config.yaml
d_model: 576
n_head: 6
bias: "none"
extras: ["some layers without attention", "local attention windows", "gated attention", "exclusive self-attention", "capped logits"]
init: "normal"
lr_mult_o: 0.925
beta1: 0.9
seq_len: 1536
steps: 8080
Each number is 50 + 15 x the weight over its row's rms, rounded and kept within 0 to 99. Layers, rows and columns count from 0. The size before them is the row's rms in percent of the matrix's.

# layer 4 attention query, 576x576, rms 0.0268, rows 537-575, columns 288-431
101:36 64 49 63 48 30 83 41 57 48 31 58 46 56 09 62 59 49 72 41 64 55 68 40 61 56 51 23 64 48 46 73 53 56 64 61 49 46 29 49 47 62 39 45 64 47 32 42 34 43 24 54 33 31 67 59 40 45 48 29 74 61 65 71 33 78 70 31 37 35 57 34 35 35 25 83 46 63 46 58 51 32 69 89 41 77 34 61 45 62 20 62 54 53 58 16 20 40 29 70 65 53 51 41 46 43 47 44 32 42 77 55 67 55 52 58 94 45 64 41 48 58 43 34 57 48 62 47 50 38 45 27 31 48 50 47 54 25 76 52 59 46 57 70
104:60 65 35 23 66 26 29 74 38 54 39 33 28 40 39 24 33 60 59 56 41 77 64 53 32 49 61 69 73 65 40 53 38 65 29 54 57 74 72 58 34 59 31 64 55 43 57 12 48 53 22 36 30 47 74 55 57 32 59 11 54 46 27 42 39 51 67 40 69 54 58 52 37 61 68 30 43 34 65 52 55 49 45 48 55 73 25 59 27 16 43 58 85 64 66 40 43 51 92 59 53 65 48 46 33 51 44 72 64 51 40 44 46 24 48 49 70 56 92 61 34 52 30 34 59 73 42 32 84 33 65 53 24 44 44 46 35 20 50 38 56 53 53 28
109:52 50 51 53 71 49 76 69 38 52 51 67 42 35 79 26 58 32 44 65 24 61 50 25 39 57 44 54 45 28 64 67 67 53 25 49 40 65 48 58 52 83 22 57 78 53 53 54 51 70 45 57 63 33 28 48 55 36 39 32 40 55 46 65 34 68 40 56 63 42 72 47 41 54 48 50 66 76 50 21 39 40 47 63 46 49 11 40 28 59 46 44 69 46 61 44 42 41 69 52 59 43 30 31 19 61 67 35 42 75 41 46 58 70 53 70 43 82 43 70 68 38 30 31 15 44 55 59 39 43 49 56 04 61 36 36 40 62 54 41 33 46 41 29
110:48 69 66 45 78 49 64 48 17 47 29 58 39 57 23 37 57 47 82 57 17 63 56 58 42 64 49 44 67 72 57 56 43 39 21 25 54 26 75 36 60 65 48 31 62 42 25 36 45 60 79 46 61 42 48 69 63 54 61 58 43 64 72 69 69 62 61 58 36 60 59 25 50 54 33 86 55 55 56 29 65 47 41 82 38 60 33 56 45 59 61 52 45 67 47 21 46 61 22 48 68 37 56 79 58 40 68 52 61 79 47 37 73 73 39 64 76 70 65 38 72 40 55 48 50 21 59 58 50 54 41 43 41 35 55 45 97 40 70 42 62 57 50 16
099:84 52 45 65 41 48 48 38 57 60 49 58 63 50 46 58 31 48 49 53 27 61 52 49 56 57 44 38 31 67 40 26 32 43 48 49 62 54 56 69 48 40 56 39 26 75 18 59 34 47 63 65 49 69 43 33 51 60 45 53 43 45 49 81 81 34 42 57 52 55 68 72 65 47 45 65 38 69 40 48 33 55 60 64 74 08 25 70 31 48 69 46 00 63 67 60 47 71 36 42 22 68 51 60 49 39 54 56 67 45 61 50 36 62 41 42 28 47 33 23 73 62 30 21 52 38 51 58 48 32 27 61 43 46 79 77 43 21 44 27 45 52 38 70
098:65 52 42 42 25 59 12 28 72 50 86 52 55 28 52 53 52 49 32 27 34 54 45 80 69 53 44 62 53 51 46 44 28 83 75 62 41 28 76 41 52 51 69 36 21 28 52 26 59 39 60 37 53 67 55 50 50 54 43 69 69 39 57 22 62 72 52 59 61 62 49 53 42 57 36 74 20 62 63 38 35 30 58 24 67 65 61 69 49 63 54 66 37 51 46 44 50 49 46 48 35 33 76 48 51 51 47 52 48 26 44 37 85 76 37 58 61 34 56 43 26 69 48 53 39 54 49 68 71 70 44 83 59 38 66 60 38 55 39 34 36 39 67 32
097:54 59 56 61 37 60 48 46 47 24 48 53 46 53 59 52 59 66 45 63 63 43 49 45 78 36 92 40 36 38 49 44 19 25 50 42 60 62 55 68 40 44 68 70 27 27 51 33 35 35 59 46 59 67 65 48 54 20 46 55 41 50 59 41 41 53 28 54 46 70 90 69 13 55 56 52 55 38 38 29 26 63 50 12 65 43 53 40 73 39 35 49 61 66 45 46 66 44 64 47 35 69 70 40 92 73 61 65 39 29 62 31 31 51 32 46 69 60 29 21 37 45 37 32 50 61 31 62 58 37 52 53 51 60 56 61 45 47 30 64 53 09 44 35
104:43 34 43 14 72 26 53 35 57 37 72 49 58 37 58 67 49 35 37 47 41 29 46 68 41 55 44 53 60 35 50 37 33 80 73 54 52 40 56 70 59 61 42 58 14 51 29 46 67 46 37 48 38 66 61 55 56 51 55 19 64 68 22 34 61 51 58 63 49 63 37 61 61 47 50 53 51 29 60 46 39 60 49 79 63 49 60 67 73 49 44 66 79 47 51 38 52 41 40 50 34 24 44 54 07 33 19 37 66 41 64 62 48 54 31 52 39 49 62 39 36 60 32 18 29 48 38 55 28 50 49 51 54 85 60 50 49 44 48 28 64 49 68 52
103:38 42 59 46 47 62 60 16 75 33 61 57 44 41 54 50 41 43 28 50 05 95 64 55 85 33 47 57 63 36 66 31 51 35 44 57 69 35 50 53 51 62 44 76 40 49 61 67 44 63 73 48 49 49 59 52 72 61 70 43 61 41 36 28 41 41 41 72 70 49 48 71 61 60 79 25 67 18 50 50 70 40 27 52 55 41 67 64 63 58 75 49 54 48 44 47 55 28 32 49 38 45 53 52 45 48 62 79 80 37 56 71 29 34 65 67 29 31 41 44 54 36 38 54 30 33 30 64 62 54 68 45 53 66 48 66 47 52 26 45 61 45 60 62
100:27 61 46 29 57 50 62 49 38 60 55 61 43 61 38 60 44 43 30 39 35 66 57 48 62 74 25 32 57 62 37 51 50 26 37 52 62 21 74 37 65 39 21 44 82 53 37 65 69 28 32 38 56 39 54 54 64 22 83 43 43 38 54 49 62 20 48 47 67 41 67 40 80 46 60 53 61 43 54 61 58 40 47 68 23 65 37 74 43 67 58 43 65 42 57 14 79 34 29 62 48 56 36 61 58 52 62 61 49 62 46 89 58 36 59 59 38 48 48 92 47 65 61 30 55 55 37 51 62 51 60 37 50 38 45 33 55 46 80 48 37 43 64 61
109:76 56 45 50 44 10 59 28 47 61 35 47 62 34 46 67 48 52 59 64 50 72 41 24 34 56 75 67 26 49 64 37 43 63 61 49 62 65 42 53 69 21 54 67 40 21 38 53 79 65 40 32 54 71 51 23 62 50 82 43 81 28 29 52 52 31 41 62 32 58 58 32 50 76 35 35 33 71 25 25 29 14 52 42 58 42 60 67 28 36 62 28 51 29 48 55 70 53 74 56 54 36 64 68 27 58 32 50 42 40 60 32 53 67 59 72 50 54 29 17 29 55 46 42 57 61 44 44 64 34 54 46 26 59 43 55 30 76 60 64 60 39 70 64
116:33 62 32 23 74 64 35 65 30 44 72 35 48 57 19 50 57 40 42 47 68 37 32 63 49 62 68 55 52 60 92 42 44 53 43 39 48 29 62 26 39 36 34 52 49 65 51 65 60 49 78 55 40 40 55 50 35 52 44 16 62 51 41 56 53 42 66 55 35 75 48 13 86 49 58 24 61 63 48 03 45 39 72 75 17 53 81 42 52 23 64 41 67 50 76 36 15 41 46 52 77 47 50 62 44 13 31 32 63 31 70 70 69 59 41 41 97 50 76 45 42 53 31 54 44 43 47 55 58 67 49 53 63 19 37 42 75 40 46 33 39 64 48 54
116:58 52 52 46 54 62 27 48 42 59 70 46 33 43 60 51 40 50 33 59 21 51 56 44 52 33 69 31 55 52 95 35 33 31 49 32 63 44 47 72 59 66 50 49 59 62 56 56 33 66 92 42 53 58 49 52 69 70 47 49 41 46 00 64 62 63 51 50 54 76 59 35 75 42 45 71 59 78 62 55 60 53 45 39 47 68 66 47 44 62 58 68 48 49 43 55 72 47 48 22 48 63 61 66 65 59 84 28 54 38 69 46 47 58 40 72 40 56 38 47 53 28 70 69 29 53 58 90 29 58 70 60 31 47 58 86 65 55 45 34 53 57 61 15
108:52 65 47 27 68 37 46 38 57 77 28 34 35 44 64 43 38 59 50 40 32 67 65 32 69 50 57 53 43 43 75 60 43 59 58 70 39 38 62 43 44 44 50 37 55 38 21 38 26 34 59 47 77 59 67 41 63 59 48 51 58 46 45 63 48 64 26 64 50 39 33 53 65 51 56 60 57 64 40 35 52 49 43 73 75 36 38 43 42 44 48 23 58 45 24 71 41 36 17 61 33 40 68 51 60 39 44 57 66 61 38 42 20 44 53 38 47 75 57 36 56 57 47 31 51 45 30 56 53 37 34 37 72 40 55 47 54 52 43 27 44 38 55 77
107:49 29 65 76 48 66 23 62 01 30 41 34 57 57 70 41 54 90 47 66 66 10 55 53 37 42 71 58 68 64 54 58 67 75 48 33 51 61 63 46 27 33 24 51 36 55 49 80 54 45 27 34 52 60 38 65 60 37 33 71 55 59 46 47 67 39 26 38 56 26 20 59 61 66 64 67 63 63 24 44 41 51 72 46 61 49 73 28 58 55 35 36 41 28 58 51 43 60 33 46 42 60 58 67 37 53 79 36 76 35 28 54 22 58 73 39 21 67 31 47 42 51 54 59 73 43 50 52 55 61 54 38 51 58 31 61 50 70 29 69 62 72 56 56
099:61 82 35 42 35 55 38 47 27 25 48 57 29 62 46 51 65 60 36 48 34 47 28 33 55 47 46 50 42 58 80 68 65 30 62 50 22 12 68 44 37 55 67 55 60 47 49 48 65 46 72 44 43 62 43 51 64 40 48 39 56 51 48 37 37 45 40 48 60 39 57 46 57 55 56 87 21 44 48 54 37 29 51 69 73 61 60 47 60 29 28 39 51 48 53 56 53 33 44 45 51 58 45 71 83 44 51 69 31 62 54 23 27 48 37 20 50 64 65 41 49 49 53 44 50 55 47 48 60 30 47 48 63 38 47 63 62 65 40 35 81 62 44 54
110:50 41 49 45 51 65 22 35 53 38 20 83 40 50 27 43 49 44 41 20 64 58 42 32 74 56 71 44 35 52 25 45 55 44 56 54 73 50 57 40 54 45 44 36 50 50 66 30 36 64 61 55 25 45 55 24 72 55 47 55 66 55 39 47 51 60 61 38 49 26 59 35 45 63 28 52 51 56 77 40 60 58 50 45 68 39 64 74 72 55 69 39 54 62 55 23 33 26 63 39 58 68 42 57 35 49 73 44 31 51 53 56 51 41 37 50 37 87 30 35 30 35 43 58 45 23 53 55 28 59 37 51 53 37 69 33 59 36 52 58 45 21 71 15
112:46 57 55 54 73 26 54 60 41 22 63 67 51 47 65 57 53 60 81 67 41 44 35 56 45 60 49 71 76 48 30 54 23 63 16 36 55 36 46 44 32 73 49 49 25 59 59 43 17 49 45 42 39 48 36 63 36 58 54 60 52 68 69 54 08 53 29 55 54 39 77 54 34 41 40 77 67 67 46 57 58 66 38 41 64 58 32 55 55 53 35 67 50 50 33 65 44 67 80 78 54 63 52 32 42 59 38 45 56 48 50 57 60 32 31 91 44 53 38 54 37 61 26 75 44 50 26 21 44 61 84 81 30 60 40 47 51 47 73 40 61 58 51 46
106:60 44 44 58 43 45 53 53 61 51 53 71 61 35 42 53 62 62 56 37 59 40 26 40 24 55 52 36 31 21 33 57 88 63 32 52 40 58 62 08 64 56 63 60 41 48 52 43 53 64 62 28 50 33 39 44 35 43 70 68 60 21 51 34 53 56 73 38 48 31 23 58 67 41 49 57 75 35 24 48 52 56 67 30 44 64 60 61 58 53 34 52 24 60 59 57 50 37 41 49 57 63 52 49 51 59 27 48 47 52 66 67 44 44 26 78 51 34 76 76 44 24 38 48 35 60 67 37 52 47 33 32 30 06 37 55 61 67 28 62 46 48 38 59
103:45 53 52 55 38 71 47 71 37 59 61 23 44 66 43 47 08 59 36 57 38 42 73 40 37 37 60 60 45 48 42 37 37 64 49 58 33 46 20 60 37 63 73 57 58 58 40 68 32 49 34 41 41 39 49 34 41 46 64 56 66 57 02 67 58 50 49 48 59 39 45 50 63 42 37 45 71 86 53 36 54 61 71 44 76 77 67 65 54 48 81 62 38 55 59 50 48 35 37 33 38 63 43 49 16 73 61 57 40 40 69 52 37 54 52 40 23 63 59 35 40 47 49 82 44 47 39 58 65 74 50 44 72 42 25 57 27 59 43 59 56 52 50 65
118:54 52 64 42 57 58 26 55 51 57 47 72 42 61 57 35 69 55 62 43 12 77 57 65 59 41 55 66 40 71 49 50 70 40 27 44 59 57 71 37 61 30 65 48 54 33 61 51 52 39 59 59 48 59 73 25 33 39 46 46 56 39 67 82 10 57 38 34 72 50 56 36 37 41 46 69 20 45 58 50 44 46 66 37 37 42 37 67 38 62 33 81 47 57 70 71 46 32 59 69 44 63 55 11 59 24 68 70 56 54 59 49 48 73 51 29 41 46 76 71 50 59 26 42 37 47 45 26 51 46 49 70 44 48 68 41 43 44 52 72 58 35 32 63
118:56 37 54 44 52 44 19 23 32 56 69 44 42 46 54 48 73 48 56 64 48 39 70 57 43 55 50 39 58 28 63 31 72 63 49 65 50 43 69 56 46 37 64 49 36 50 58 78 49 65 30 55 74 70 56 47 28 40 46 26 60 27 39 62 61 63 40 44 57 61 72 37 14 68 72 61 55 55 58 42 44 55 22 42 49 61 72 57 52 52 44 54 48 47 50 34 55 48 65 34 41 45 55 71 76 44 22 33 34 56 70 35 57 95 41 49 49 60 84 59 38 63 32 45 50 49 15 24 47 49 50 62 46 51 31 34 80 50 44 48 47 34 61 51
110:70 59 64 57 21 62 88 40 43 55 49 58 60 56 57 74 46 47 46 55 50 57 44 42 56 53 50 50 25 64 57 68 60 54 66 30 45 54 57 54 55 56 43 67 32 26 21 37 83 30 32 49 79 48 57 52 64 23 46 71 49 33 33 49 24 25 53 53 82 79 45 55 50 24 64 46 45 42 40 67 49 35 57 61 52 70 35 31 69 42 38 50 51 26 51 54 59 58 28 71 52 45 19 38 47 58 63 41 56 42 26 28 73 81 59 49 56 38 39 57 19 45 29 48 56 56 40 24 41 50 65 58 35 57 13 29 47 19 53 58 52 50 59 34
112:27 81 57 54 57 55 56 60 42 32 48 75 72 55 54 41 72 76 26 61 57 55 44 57 28 71 66 55 54 40 62 47 54 51 59 53 52 69 52 58 64 29 60 43 39 60 33 54 66 79 59 47 70 48 32 40 50 53 58 58 62 57 49 40 38 39 55 80 50 39 50 71 37 57 57 33 49 46 72 25 34 39 35 48 42 36 44 35 70 32 48 54 47 47 34 47 65 57 57 79 61 41 32 82 32 48 60 19 39 24 53 43 55 67 33 55 55 67 34 48 55 55 29 34 90 20 28 67 73 43 27 47 68 27 46 55 39 42 53 75 67 31 76 35
116:51 27 43 56 62 45 13 62 61 46 57 41 51 51 46 57 52 54 44 40 44 46 68 49 21 52 35 71 39 61 38 65 40 71 52 38 54 62 48 35 71 51 47 41 60 42 69 57 55 61 65 57 34 45 66 43 44 48 14 19 46 74 37 47 55 85 21 81 47 59 53 41 72 57 55 48 39 65 46 67 34 50 78 62 70 53 67 51 67 36 76 37 55 44 66 68 64 66 53 47 57 63 66 71 45 28 35 44 26 48 62 38 35 15 72 49 65 65 62 38 49 43 64 71 17 72 76 49 59 49 48 29 71 83 40 48 60 43 34 59 70 56 57 33
105:28 35 62 56 33 45 59 35 52 48 54 50 45 36 84 44 73 52 56 52 43 32 55 58 47 36 74 46 61 60 24 46 50 80 61 30 33 39 58 38 46 52 29 39 42 64 79 48 57 33 61 65 46 55 52 33 44 30 52 46 51 60 57 53 24 36 49 47 62 51 57 39 68 55 52 57 57 47 53 26 39 62 51 45 58 49 48 52 40 41 56 52 75 54 84 39 48 54 59 31 49 50 58 37 26 44 55 20 68 60 12 55 69 25 51 57 46 44 45 68 53 57 55 80 23 36 52 58 40 74 48 55 59 51 44 55 29 54 39 33 37 61 30 55
108:58 54 74 64 52 30 75 64 41 67 57 58 55 86 72 40 26 49 68 25 58 51 55 21 36 55 71 49 42 92 27 50 48 59 51 43 40 46 19 55 55 45 63 59 48 56 58 48 34 61 44 39 65 51 74 48 28 33 51 45 50 39 59 43 55 60 41 52 46 49 40 44 69 54 22 41 37 46 73 54 66 49 77 45 60 69 64 53 65 46 61 50 43 65 69 62 49 64 52 56 50 30 36 52 60 44 18 53 45 58 57 38 28 44 45 24 45 20 60 28 55 55 55 78 39 50 57 59 62 52 38 23 41 58 52 52 46 48 56 49 41 65 44 67
108:54 61 66 36 47 59 56 70 47 65 59 54 45 49 27 57 51 31 48 45 49 54 56 14 45 41 64 72 53 39 75 57 56 28 54 45 62 31 89 30 48 36 64 67 27 51 73 37 23 51 56 72 43 27 62 50 42 68 37 42 44 42 65 37 59 54 46 34 52 47 40 55 30 57 70 38 49 39 45 60 58 70 33 69 44 45 39 44 57 47 48 45 42 41 47 70 23 59 61 26 61 41 50 73 40 40 56 30 47 43 65 49 63 24 30 93 99 59 40 27 41 55 75 41 60 54 48 51 58 45 39 45 61 37 68 11 48 51 65 53 55 19 67 54
110:46 55 43 61 58 60 65 34 81 60 40 31 62 57 73 36 46 60 71 45 67 61 81 68 56 53 52 53 54 66 17 57 65 54 72 48 27 39 38 44 56 51 63 66 58 54 55 36 44 41 51 53 43 60 59 70 52 71 30 32 64 31 73 62 76 53 53 54 59 50 64 59 40 55 20 60 13 90 28 34 57 67 51 85 57 37 46 57 60 46 38 46 36 37 74 60 14 84 69 52 74 55 53 37 38 45 45 38 42 18 57 50 52 53 41 29 38 49 75 55 69 52 44 57 39 49 58 64 42 68 21 65 51 49 72 46 36 33 76 41 65 75 55 47
102:59 52 21 71 55 44 48 73 28 60 52 56 41 41 67 47 26 21 51 34 38 62 42 57 60 57 43 27 58 61 37 47 16 40 49 54 60 48 59 42 57 49 44 64 32 90 27 45 42 50 59 37 42 16 34 51 46 51 43 65 66 34 67 42 55 49 51 59 41 66 68 36 45 57 29 46 40 57 59 32 60 38 59 46 31 34 62 26 57 41 51 75 57 44 55 56 76 76 34 53 55 41 65 35 72 47 39 63 57 46 49 49 34 19 35 24 51 49 65 57 48 62 38 06 42 60 52 77 72 53 65 40 73 55 58 68 73 18 85 33 48 38 55 47
122:46 36 61 54 38 40 32 58 46 49 54 32 64 65 44 31 53 51 53 34 60 23 76 34 68 42 23 74 44 77 34 64 31 34 79 38 66 12 42 50 42 58 33 45 65 54 64 33 85 20 63 57 47 41 51 64 53 47 44 53 45 61 57 39 38 55 24 75 39 46 49 72 55 41 62 52 69 42 33 86 48 56 76 41 44 52 45 37 72 39 47 26 80 60 49 58 35 62 36 31 68 30 48 42 44 56 45 50 58 33 46 55 38 35 76 40 82 26 50 40 66 69 82 72 45 64 57 80 49 25 63 52 68 62 35 25 39 57 73 66 84 58 27 54
112:58 55 24 24 70 40 45 55 58 52 63 55 43 51 60 58 51 50 41 28 19 25 63 50 78 44 40 16 44 50 43 62 44 46 50 26 48 44 60 70 46 72 27 43 76 32 35 56 55 50 61 24 56 58 35 45 52 38 74 49 34 47 31 55 50 15 33 46 40 66 64 59 68 40 68 36 63 69 30 27 65 55 57 52 56 40 10 02 32 40 48 57 18 51 54 80 74 69 57 30 61 54 38 31 56 43 62 33 60 64 43 04 39 68 45 71 41 55 67 67 56 35 55 63 61 57 50 53 34 60 30 36 32 44 44 49 70 62 75 25 63 30 40 41
100:30 24 50 63 61 38 44 57 49 50 68 34 52 52 64 58 63 74 53 40 96 57 49 53 54 66 28 07 22 41 15 49 63 30 78 49 44 46 65 34 47 34 26 57 81 42 53 62 61 19 23 41 43 48 46 44 36 35 68 55 47 63 58 49 62 39 57 35 51 60 48 59 40 41 51 51 58 57 28 34 23 70 44 43 26 49 63 48 42 51 52 36 40 36 56 42 41 34 63 61 38 50 54 71 55 54 33 43 46 47 64 91 65 35 59 30 23 44 63 43 48 80 72 46 66 23 27 53 35 42 63 60 31 64 52 64 25 74 30 37 64 90 48 67
114:73 10 38 43 41 51 49 65 36 37 61 53 55 47 66 67 39 57 66 08 48 10 46 58 46 31 59 61 39 51 48 49 48 81 46 42 18 53 56 45 43 47 54 87 62 56 56 53 57 35 62 56 36 26 43 73 43 36 55 53 52 48 33 82 50 58 54 55 60 32 29 92 66 40 45 47 41 54 62 68 57 20 48 51 49 72 48 77 28 35 39 56 59 27 38 49 39 54 37 61 31 46 38 40 34 61 63 43 53 77 34 55 42 55 82 45 35 55 54 60 40 23 45 45 40 33 50 47 51 49 64 58 53 62 78 38 72 64 70 71 52 57 50 48
107:60 33 55 46 27 67 55 28 35 63 11 74 57 46 71 56 65 55 57 45 35 36 51 51 72 58 59 32 42 46 42 76 41 45 61 44 41 52 67 44 44 57 33 69 49 51 39 41 74 25 68 61 77 42 45 58 54 19 61 12 38 48 37 64 36 50 42 55 61 62 44 55 31 34 59 48 27 57 53 29 55 44 31 43 42 56 61 80 54 54 48 25 42 62 70 36 51 49 46 53 47 51 72 26 42 30 73 58 39 69 40 63 27 29 63 56 42 43 51 55 66 73 47 46 52 39 51 48 48 53 50 75 63 46 56 65 63 53 29 48 33 46 20 34
107:43 36 26 46 31 37 45 54 45 61 40 77 53 59 62 78 37 36 56 22 23 64 47 32 32 54 47 60 53 61 44 56 37 31 42 42 16 58 40 47 45 51 64 37 94 41 56 51 57 50 51 63 36 49 35 27 39 60 59 60 19 73 50 63 37 66 45 68 72 40 36 53 33 31 62 55 33 46 30 48 44 75 59 52 31 66 40 51 26 49 62 49 75 30 61 66 54 34 54 48 32 59 75 47 51 33 64 65 43 40 69 40 29 25 62 54 71 38 75 50 66 34 47 55 56 44 46 53 41 65 58 63 46 43 58 58 25 48 67 41 67 51 56 29
107:27 45 67 47 68 00 30 29 73 42 40 48 60 70 37 53 40 42 51 63 67 43 28 36 65 55 90 79 54 37 24 45 33 37 42 49 47 40 54 52 39 43 56 43 56 34 44 49 58 43 27 65 17 83 52 09 56 64 47 34 46 73 27 49 38 60 68 50 72 47 61 21 33 65 55 38 60 40 28 60 51 53 65 28 59 61 65 79 41 33 56 21 81 25 60 38 71 36 69 27 28 72 57 51 43 42 48 53 37 40 20 46 49 41 59 44 38 62 63 38 25 21 12 75 68 82 57 38 42 53 60 37 40 55 30 42 27 40 20 40 53 50 43 38
113:63 73 37 60 46 39 60 56 46 72 40 25 68 48 54 51 59 28 57 71 64 49 49 64 65 65 56 31 38 63 62 34 27 68 56 64 27 70 71 54 79 32 42 41 51 56 21 50 42 46 88 40 48 31 40 43 72 67 59 47 47 45 14 46 41 38 77 54 55 93 70 21 49 40 49 63 42 61 42 60 92 53 64 59 54 56 62 48 48 35 62 44 31 48 46 40 74 78 22 66 42 68 46 42 64 30 64 66 50 39 66 58 60 55 38 47 41 45 42 61 58 63 86 55 56 60 65 53 48 37 55 32 53 29 39 44 51 50 29 48 40 53 57 31
108:54 70 54 48 26 78 68 14 37 36 72 55 54 26 56 24 81 37 35 67 37 61 56 36 51 55 44 78 40 38 28 66 51 61 59 35 31 28 16 73 46 70 30 38 58 70 46 38 52 45 51 46 53 66 36 44 60 42 79 55 26 37 68 27 21 24 33 41 34 52 45 46 43 40 34 71 25 44 38 21 36 40 53 36 59 54 43 36 51 86 43 37 39 49 60 35 38 50 54 54 68 39 44 82 33 61 49 69 66 63 24 22 21 65 69 51 49 49 50 43 51 18 33 45 39 28 75 58 69 48 39 25 54 71 33 61 24 25 61 57 48 38 45 58